config.toml
norm_place = "pre"
rope_fraction = 1.0
attn_scale = 0.125
init_std_qkv = 0.0351
train_tokens = 1163000000
Each number is 128 + 32 x the weight over its row's rms, rounded and kept within 0 to 255. Layers, rows and columns count from 0. The size above them is the row's rms in percent of the matrix's.

# layer 5 MLP up, 1216x448, rms 0.101, rows 664-677, columns 224-447
size [ 97  98  97  97 101  95 101 102  97  97 100 100 103  97]
[[150 106 123 122 133 126  85 121 149 100 150 116  77 152 136 109 126 131 113 128  86 170 136 103 188  87 123 140 122  92 137  95 116  78  62 140 109 144 103 110 103 101  53 112 105 152 134  66 135 163 103 173 119 175 112 118  79 137 128 168 142 141 165 161 119 151 130 116 160  72 106 108 134 168 118 150  99 102 137 112 162  97 179 154 152 114 130 133 104 121 109 213  95 135  77  87  97 110 119 132 148  78  62 137 118 143  56 120 119 123 155 136  91 156 136  50 135 112 111 101 189 172 165 126 127  92 122 128 103  99  62 162 144 121 116 113  97 206 163  83 166 111 113  63 160  80 144  82  82 102 138 175 104 177 119  95  76 164 179 172 128  84 152 140 111  89 123 122 121 187 119 144 129 108 129 149 119 112 195 133 170 151 180 109 141 149  79 110 124 141 178 110 132  83  71  58  94 135 130  90 122 117 137 130 102 131 142 167 135  96 132 106 150 128 105 171  49  98  55 142 174 160 166 109]
 [139 158 172 168 201 165 121 177 134 136  28 131 139 154 134 133 117 155 111 107 110 105  93 120 148 107 143 115 140  94 141 159 126 136  73 149 144 149 121 193 107  92 161 132  89 109  99 132 133 128 124  90  76 161  93  84 118 129 115 131 135 141 158  90 144 122  95 139 121 122 119  55 153 160  86 135 126 101 146 108 129 116 144 108  47  84 144  84 185 148 104 104 100 136 121 195 149 181 145 116 123 111  89 155 125 153 125 125 120 155 141 129 129 152 128  42  99 132 158 137  86  97 182  98 130  93  89 181 131 128 135 131 149 111 127 114  94 142 115 151 166  71 165 105 108 147  57 136  91 139 115 147 150 163 123 158 156 125  92 139 107 168 119 135 143 172 129 162 126 140 179 168  86  62 131 190 166 138  91  79 151 160 111 168  96  93  90 118 123 148 126 109 153 117 151 118 129  68  77 113  76 105 147 176 113 110  53  90  75 129 153 144 165 139 143 132 190 151 133 114 162  71 130 186]
 [160  84  99 138  76 106 158 125 108 134 106 133 129 176 164 138 106 137 112 149  72 145 105 139 142 160 165 149 158 118 133 138  84 147  90  86 129 151  82 104 144 104 111 103 103 112 117 153 124 134 116 183 174  75 153  96 131 112 100 138 172  77 178 139 144  93 128 144 140  98 107 118 135 144 119 157 123 107 139 143 172 110  79 104 131 155  74 117  88  52 143 198 108 137 164 152   8  98 107 186 156 123  74 133 136 184 196 117 179 146 142 148 145 164 129 162 141 177 193 136 107  84 117 179 137 160 109 148 102 159 109 206 112  89 158 146 116 156 166  91 145 117 184 166  97 101 173 164 157 162 186 182  92 148 124 128 119 111 172 160 148 203 135 135 142 143 160  93 183 164 109 127 138 107  95 105 127  91 163 125 104  81 134 163 154 109 134  76 155 152 139  99 233  85 170 115 113  97 148 157  82 128 173 133 100 172 140 132 143 133 101 183  73 154 176  84  82 155 130 136 179 153 119 148]
 [198 156 123  67 140 124 108 145 111  93  72 101 135 186  77 147 141 192 108  86  94 143 143 158  87 121 156  86 146 126 187 156 139  90 115  75 158  97 171 149 141  90 146 155 169  48  78  74 159 102 148  82 150  87 147 154 106 117 154 120 219 148 156  83 132 134 139 148 114 116 222  46 131 100 134 169 124 130 152 135 175  79 193  56 167 148 139 103 151 141 120 130 119  98 138 187 152 142 105  90 171 105  76  88 162 141  92 151 128 142 111 151 135 162 124  95 133 160 199 122 102  86 140 144 159 120 125 135 171  92 127 103 152 182 132 157 155  84 100 129 112 210 158 140 105 142  66 113 112  91 106 121  68  87 132 119  96 120 141  95 141 113 129 158 162 139 159 100  97 132 154 162 162 126 152 125 109 128 124 140 150 137 105 130 118 109 150 149 148  76 111 162 136  88  66  80 136 122 123 105 130 154 113 118  78 153 125 182  89 139 147  96  83 177 123 105 103 158 102 156 128  57 194 128]
 [143 136 114 132 170 133 138 109 124  93  67 119 125 122  98 169  84  92 142 139 126  98 136 189 131  88 117 132 110 193 123 191  90 161 144 116 160 114 114 152 106  93 131 113 135 154  68 123 134 111 146 102 112  98 150 189 133 121 163 162 125  92 134 192  61 100  96 119 110  99 157 153  62 171 136 194 179 108 102  55 103 107 110 152 171 143  83 144  50 132  86 112 144  50  83  87 186 120 171 109 103 118 110 113 118  82 146 197 149 134 131 119  92 141 136 162 190 109 109 154 113 158  92 166 173 181 108  83 177 108 138 150  97 106 104 100 113 119 142 124 113 121 161 131 152 181 180  79 182 111  38 119 177  98 121  92 153 113 133 113 110 170 157 164 137 182 158 108 103 166 177 122 123  25 122 142 164 146 124 142  90  94 152  93 110  95 120  24 160 116 167 130 104 156 210 124 149 125 150 112 147 114 119 176  85 138  81  74  84 149 114  68  99 113  41 162 185  79 118 150 159  79 136 120]
 [242 148 154 127 122  97 148 126 136 132 111 174 139 103  92 126  86 140 110 114  98 167 148 129  96  71 168 152 137 141 124 117 120 120 127 122 176 171 164 144 110  88 103 135  33 142 140 119 163 160 149 132 123 129 123 124  89  42 128 123 167 111 125 126 144  81 136 105 128  75 146 169 124 146 122 112 158 104 108 182 190 143 108 107 142 121 171  90 117  60  59 115 150 114 107 107 173 103 114  87 163 125 165  65 126 149 180 116 125 123  87  87 130 131 126 177 125 125 144 225 114 132 133  98 115 155  90 145 160  90 146 114 172 182 164 154 135 117 125 162 106  78  96 105 122  79 170 190 121 125 144 148 148 112 125 120 141 145 151 106 158  93  72 113 163 115  97 121 164 117 113 142 201  97 146 170 150 101  77  81 108 147 129 126  88 149 111  69 122  94 156 154 110  79 150  91 138 145 151 153 141 130  54  80 107 100 186 104  55 123 134 121  86 124 167 169 124 171 150 145 202  99  94  98]
 [ 70 162 114  92 157 123  66  96  94 110 117 118 151 128 117 128 143 149 191  84 124 147 121 147 155 185 161  53 140 113 200 127 140 121 117 152 171 138 154 132 139 146 125 104 151 175 131 183 174 190 123  53 140 155  86 171  97 145 117 205 160 147 164 136  99 134 155  58  70 119 139 156 152  97  60  90 114 127 119  96 124 116 144 164 129 110 112 183 233 196 110 171 154 102 145 129 154 179 116 126 159  91 118 131 107 165 144 168 132 142 164 179 147 157  93 166 147 139 175 104 125 158  98  88 131 101 136 131 112 123 141 114 104 137 135 126 191  60 160 136 115 145 121  80 127 167 148 103 107 135 168 128 132 140 114 137 182  86 106 136 124 127 120 120 178 144 111 162 180 157 134 184 159 142  92  82  62 131 152 109 172  44 146 158 115  82 139 101 127 107 121 113 183 151 105 182 147 178 121 134 102 118  99 144  95 132 119 103 163 132  85 120  90 107 153  90 114 104  46 117 159 135 160 181]
 [165 124 106  97  48 114 125 114  97  92 178  50 162  83 205 200 152 187 105 167 147 165  90 133  86  44 124 153 128 117 159 102 168 137 138  58 169 127  91 166 156 182 127 156 146 173 127 140 103 101 121 112 153 157 196 127 127 138  67  61 166 127 105 143 119 123 142 192  93  94 145 196 129 133 153 112 152  74  98  94 148 104  77  66 102 163 119 109 191 168 202 150 103  84 124 155 122 116 146 168 117 203 144 172 132 115 142 141 130 149  99 121 126  85  75 184 109 131 137 124  90  90 146  46 146 117 113 139 156 150 104 164  32 131 106 131 115  82 181 126 128 190  87 109 160 110  85 131 137  80 159 105 115 146 109 145 138 141 119 105 116 129 141 114 115 158 120  90 108 133 136 153 103 123  99 130 143 136 152 116 116 110 127 154  90 168 168 139 104 158 199 107 147 137 147 148 153 167 135 160 132 131 125 117 110 164 130  82 124 130 110 117 104 180 137 142 167 105 124 162 142 157 119 140]
 [ 89 106 119 139 116 130 144 163 138 185 201 158 143 121 120 131 145 166 129 152 139 135 128 152 129 141 117 204 161 132  92  85 166 134  96 168 136 137  33 108 151 122 107 118 139 111 116 139  69 174 126  89  92 109 128 200 147 134 162 134 109 165 161 102 159 153 131 118 107 147  87 134 140 111 163 164 102 192 119 140 116 117 163 134 108 100 171 196 113 123 100 118 138 114 190 136 147 100 149 189 106 158 128 134 197 119 105 132 144 123 172 119 175 116 128  97 144  96 105 159  95 135 129  84 174 154 182 122 188 130  80  56 164 107 121 141 145 171 133 117 151  90 144 151  56 130 101 145  84  97 156 163  91 121 108 103 131  73  96 144 124 145 158 135 130  81 184 100  67 129 149 151 155 142 162 107  92 161 153 106  79  45  51 127  84 168 119 146  98 128 107 153 105 123 134 141 149 101  94  88  93 105 181 100 114  64 141 166  99 126 180 142 144 132  92 126  78 141 123 188  75 142 156 122]
 [154 140 131 178 154  93 153 118 159 189 156  97  63 109 173 109  70 110  99 116 137 155 140 160  85  98 132  71 111 135  47 143 130 126 161 129 148  91 124  85 140 123  55 148 142  56 115 169 150 121 140 136 140 166 111 175 167 125 117 133 201 132 128 179 167  89 116 155 144 125 148 144 165  87 150 116 193  81 114 100 141 149 174 156  66  91 129 170 145 209 153 128 153 142  83 140 117  97  88 138 113 154  39 124  72  43 150 131 139  88  91 128 104 151 116 143 143 176 133 182  98 143 134 153 124 129  82  85  96  96 111 147 110  88 165 107  82 137 128 142 185 126 146  78 137 120  87  97 113 120 181 154 110  90 103 142  99 148 138 192 156 136  54  99  68 119 129 145 147 105 114 137 171 122 144 120 129 114 130 129 152 107  88 140 171 125 129 133  91  90  85 159 147 186 125 156 129 108 104 129 145 145 158 153 137  95 102 111  98  51 119  99 133 113 110 209  86 120  79 164 100 125 126  97]
 [100 110 139 117 177 102  77 175 179 111 134 119 124  89  83 123 105 143 143 138 101  86 131 127  25 167 115 150 107 139 145 147  71 124  86 155 119 110 117 157 187 101  77 113  96  62 113 121 142 132 131 120 165 109 108  78 141 147 148 101 144 133 131  63 138  63 127 128  87 148 102 113 166 122 148  90 139 192 181  97 162 144 126 102 131 144  90 100 133 110 100 111 165 167  90  85 170 151 143  69 151 151 134 109 145 110 138 105  71 117 121 183  80 112  87 115  82 160 184  84 192 109 106 128 165 155  83 122 126 110 119 124 161 158 137 183 145 165 129 117 181  89 168 123 166 105 116 160 146 139 142 128 136 139 128  58 168  97 168 149 134 118 126 164 122  58 123  99 127 149 110 124 149 114 119 142 101 105 135 106 174 124 106 147 121 151  93 125  98 185  77 118 125 167 136 159 118 103  67 128 152 143 165 177  95 183 138  54 129  72 165 102 166  47 115 139 147 172 185 205  87  85 111 127]
 [128  92 108 157 160 101 111 134 152 124 105 154 173 146 169 158  96  86 142 116 138 169 129 133 130  84 152 168  83 137 166 153 100 128  35 183  68  89 144 138 156 150 127 100 104  93 109 148 144 111 180 114 129 148 181 173 154 108 187 122 135 178  64 110  67 107  86 111 169 126 138 127 185 187 140  72 148 132 151 116 176 104 129 105 138 148 156 155 153 191 101 127  99  83 169 100  69  83 120 122  90 111 131 119 128 166 152 156 106  99 131 170 126 100 112 150 134  97  93 133 112 127 169 176 175  84  96 161 145 134 161 144 137 117  88 105 206  85  96 124 233 131 115  97 110 157 114 133 153 163 167 132  76 106 156 111 131 103 135 110 124  61 127 102 152 123 138 164 111 141 103 157  88  99 140  80 112  92 102  59 117 173  88  87 178 139 118 128 122 134 119  80  58 137 141 108 112 153 111 157 189 190 144 135 117 154 152 151 124 186 159  72 123 122 157 125 157  80 118 109 106  96 108 151]
 [157 148 215 159 102 112 110  60 108 168 152 141 142 123 200 132 137 125 141 169 144 160 109 118 151 183 118  93 103 151 130  99 115  89 121  89 131 186 167  91 144 102  97 104 190  80 166 169  83  99 101 119 145 118 109 136  65 120 113 151 144 139 153 159 123  67 113 111 115  86  77 114  50 138 111  99 173 105 103 144  89 106  79 161  99 166 151 171  90 123  85 135 146 100 151 179 127 153 169 115 114 134 161  83 106 146 139 112 119 124  86  97 190 105 187 121 161 152 114 124 179 103 173  70 117  85  99  99  90 109 190 141 170 119  98 118  73 114 110 159  96  82 130 133 134 200 107 142 124  99 155 107 138 105 161 141 172 155 155 190 145 105 172 132 146 156 158 163 133 142 142 146  95 165 154  94 164 137 130  95  79 194 114 111 103  90 144 108 146  67  87  95  94 136 122 158 125 134 142  90 150 115 106 107  97 139 135 154 117 180  98 154 188 101 157 174 119 149 106 121 106 154 118 138]
 [152 147 119 108 138 106  71 144 181 145 115  51 139 104 138 148  70 138 103 158  84 167 187 115 103 232 108 178 120  90 149 104 147 154 203 129 140 132 132 160 130 104 108 184  61 141 105 157 141 153 169 149 107 197  89 114 132 188 161 143 116 104 126 148 141 134 110 200 183 131 116 100 110 115  66 176 134 129 105  85 151 123 139 112 217 162 113  76 117 169  95 111 135 151 115 133  77 125 156  96 100 146 134 136 117 128  69 145 128 108 127 132  54 142 112 102 163 132 134  99 162 183 127 118 111 127 164 143  90  97  93 216  88 102 131  86 133 162 119 178 188 149 120  82 121 144 121 115 105 149 108 129 145 177 110 128 120 148 148 178 135 132 125 157 136 102  93 155 132  93 171 118 150 151 222 152 116 134 201 116  74 122 169 171 125 183 150 146 122 126 120 147 123 135 124 102 113 124 155 117 144 162 127 148 163 144 142 119 154 127 133 135 109 131 152 169 155 159  58 130 122 154 129  82]]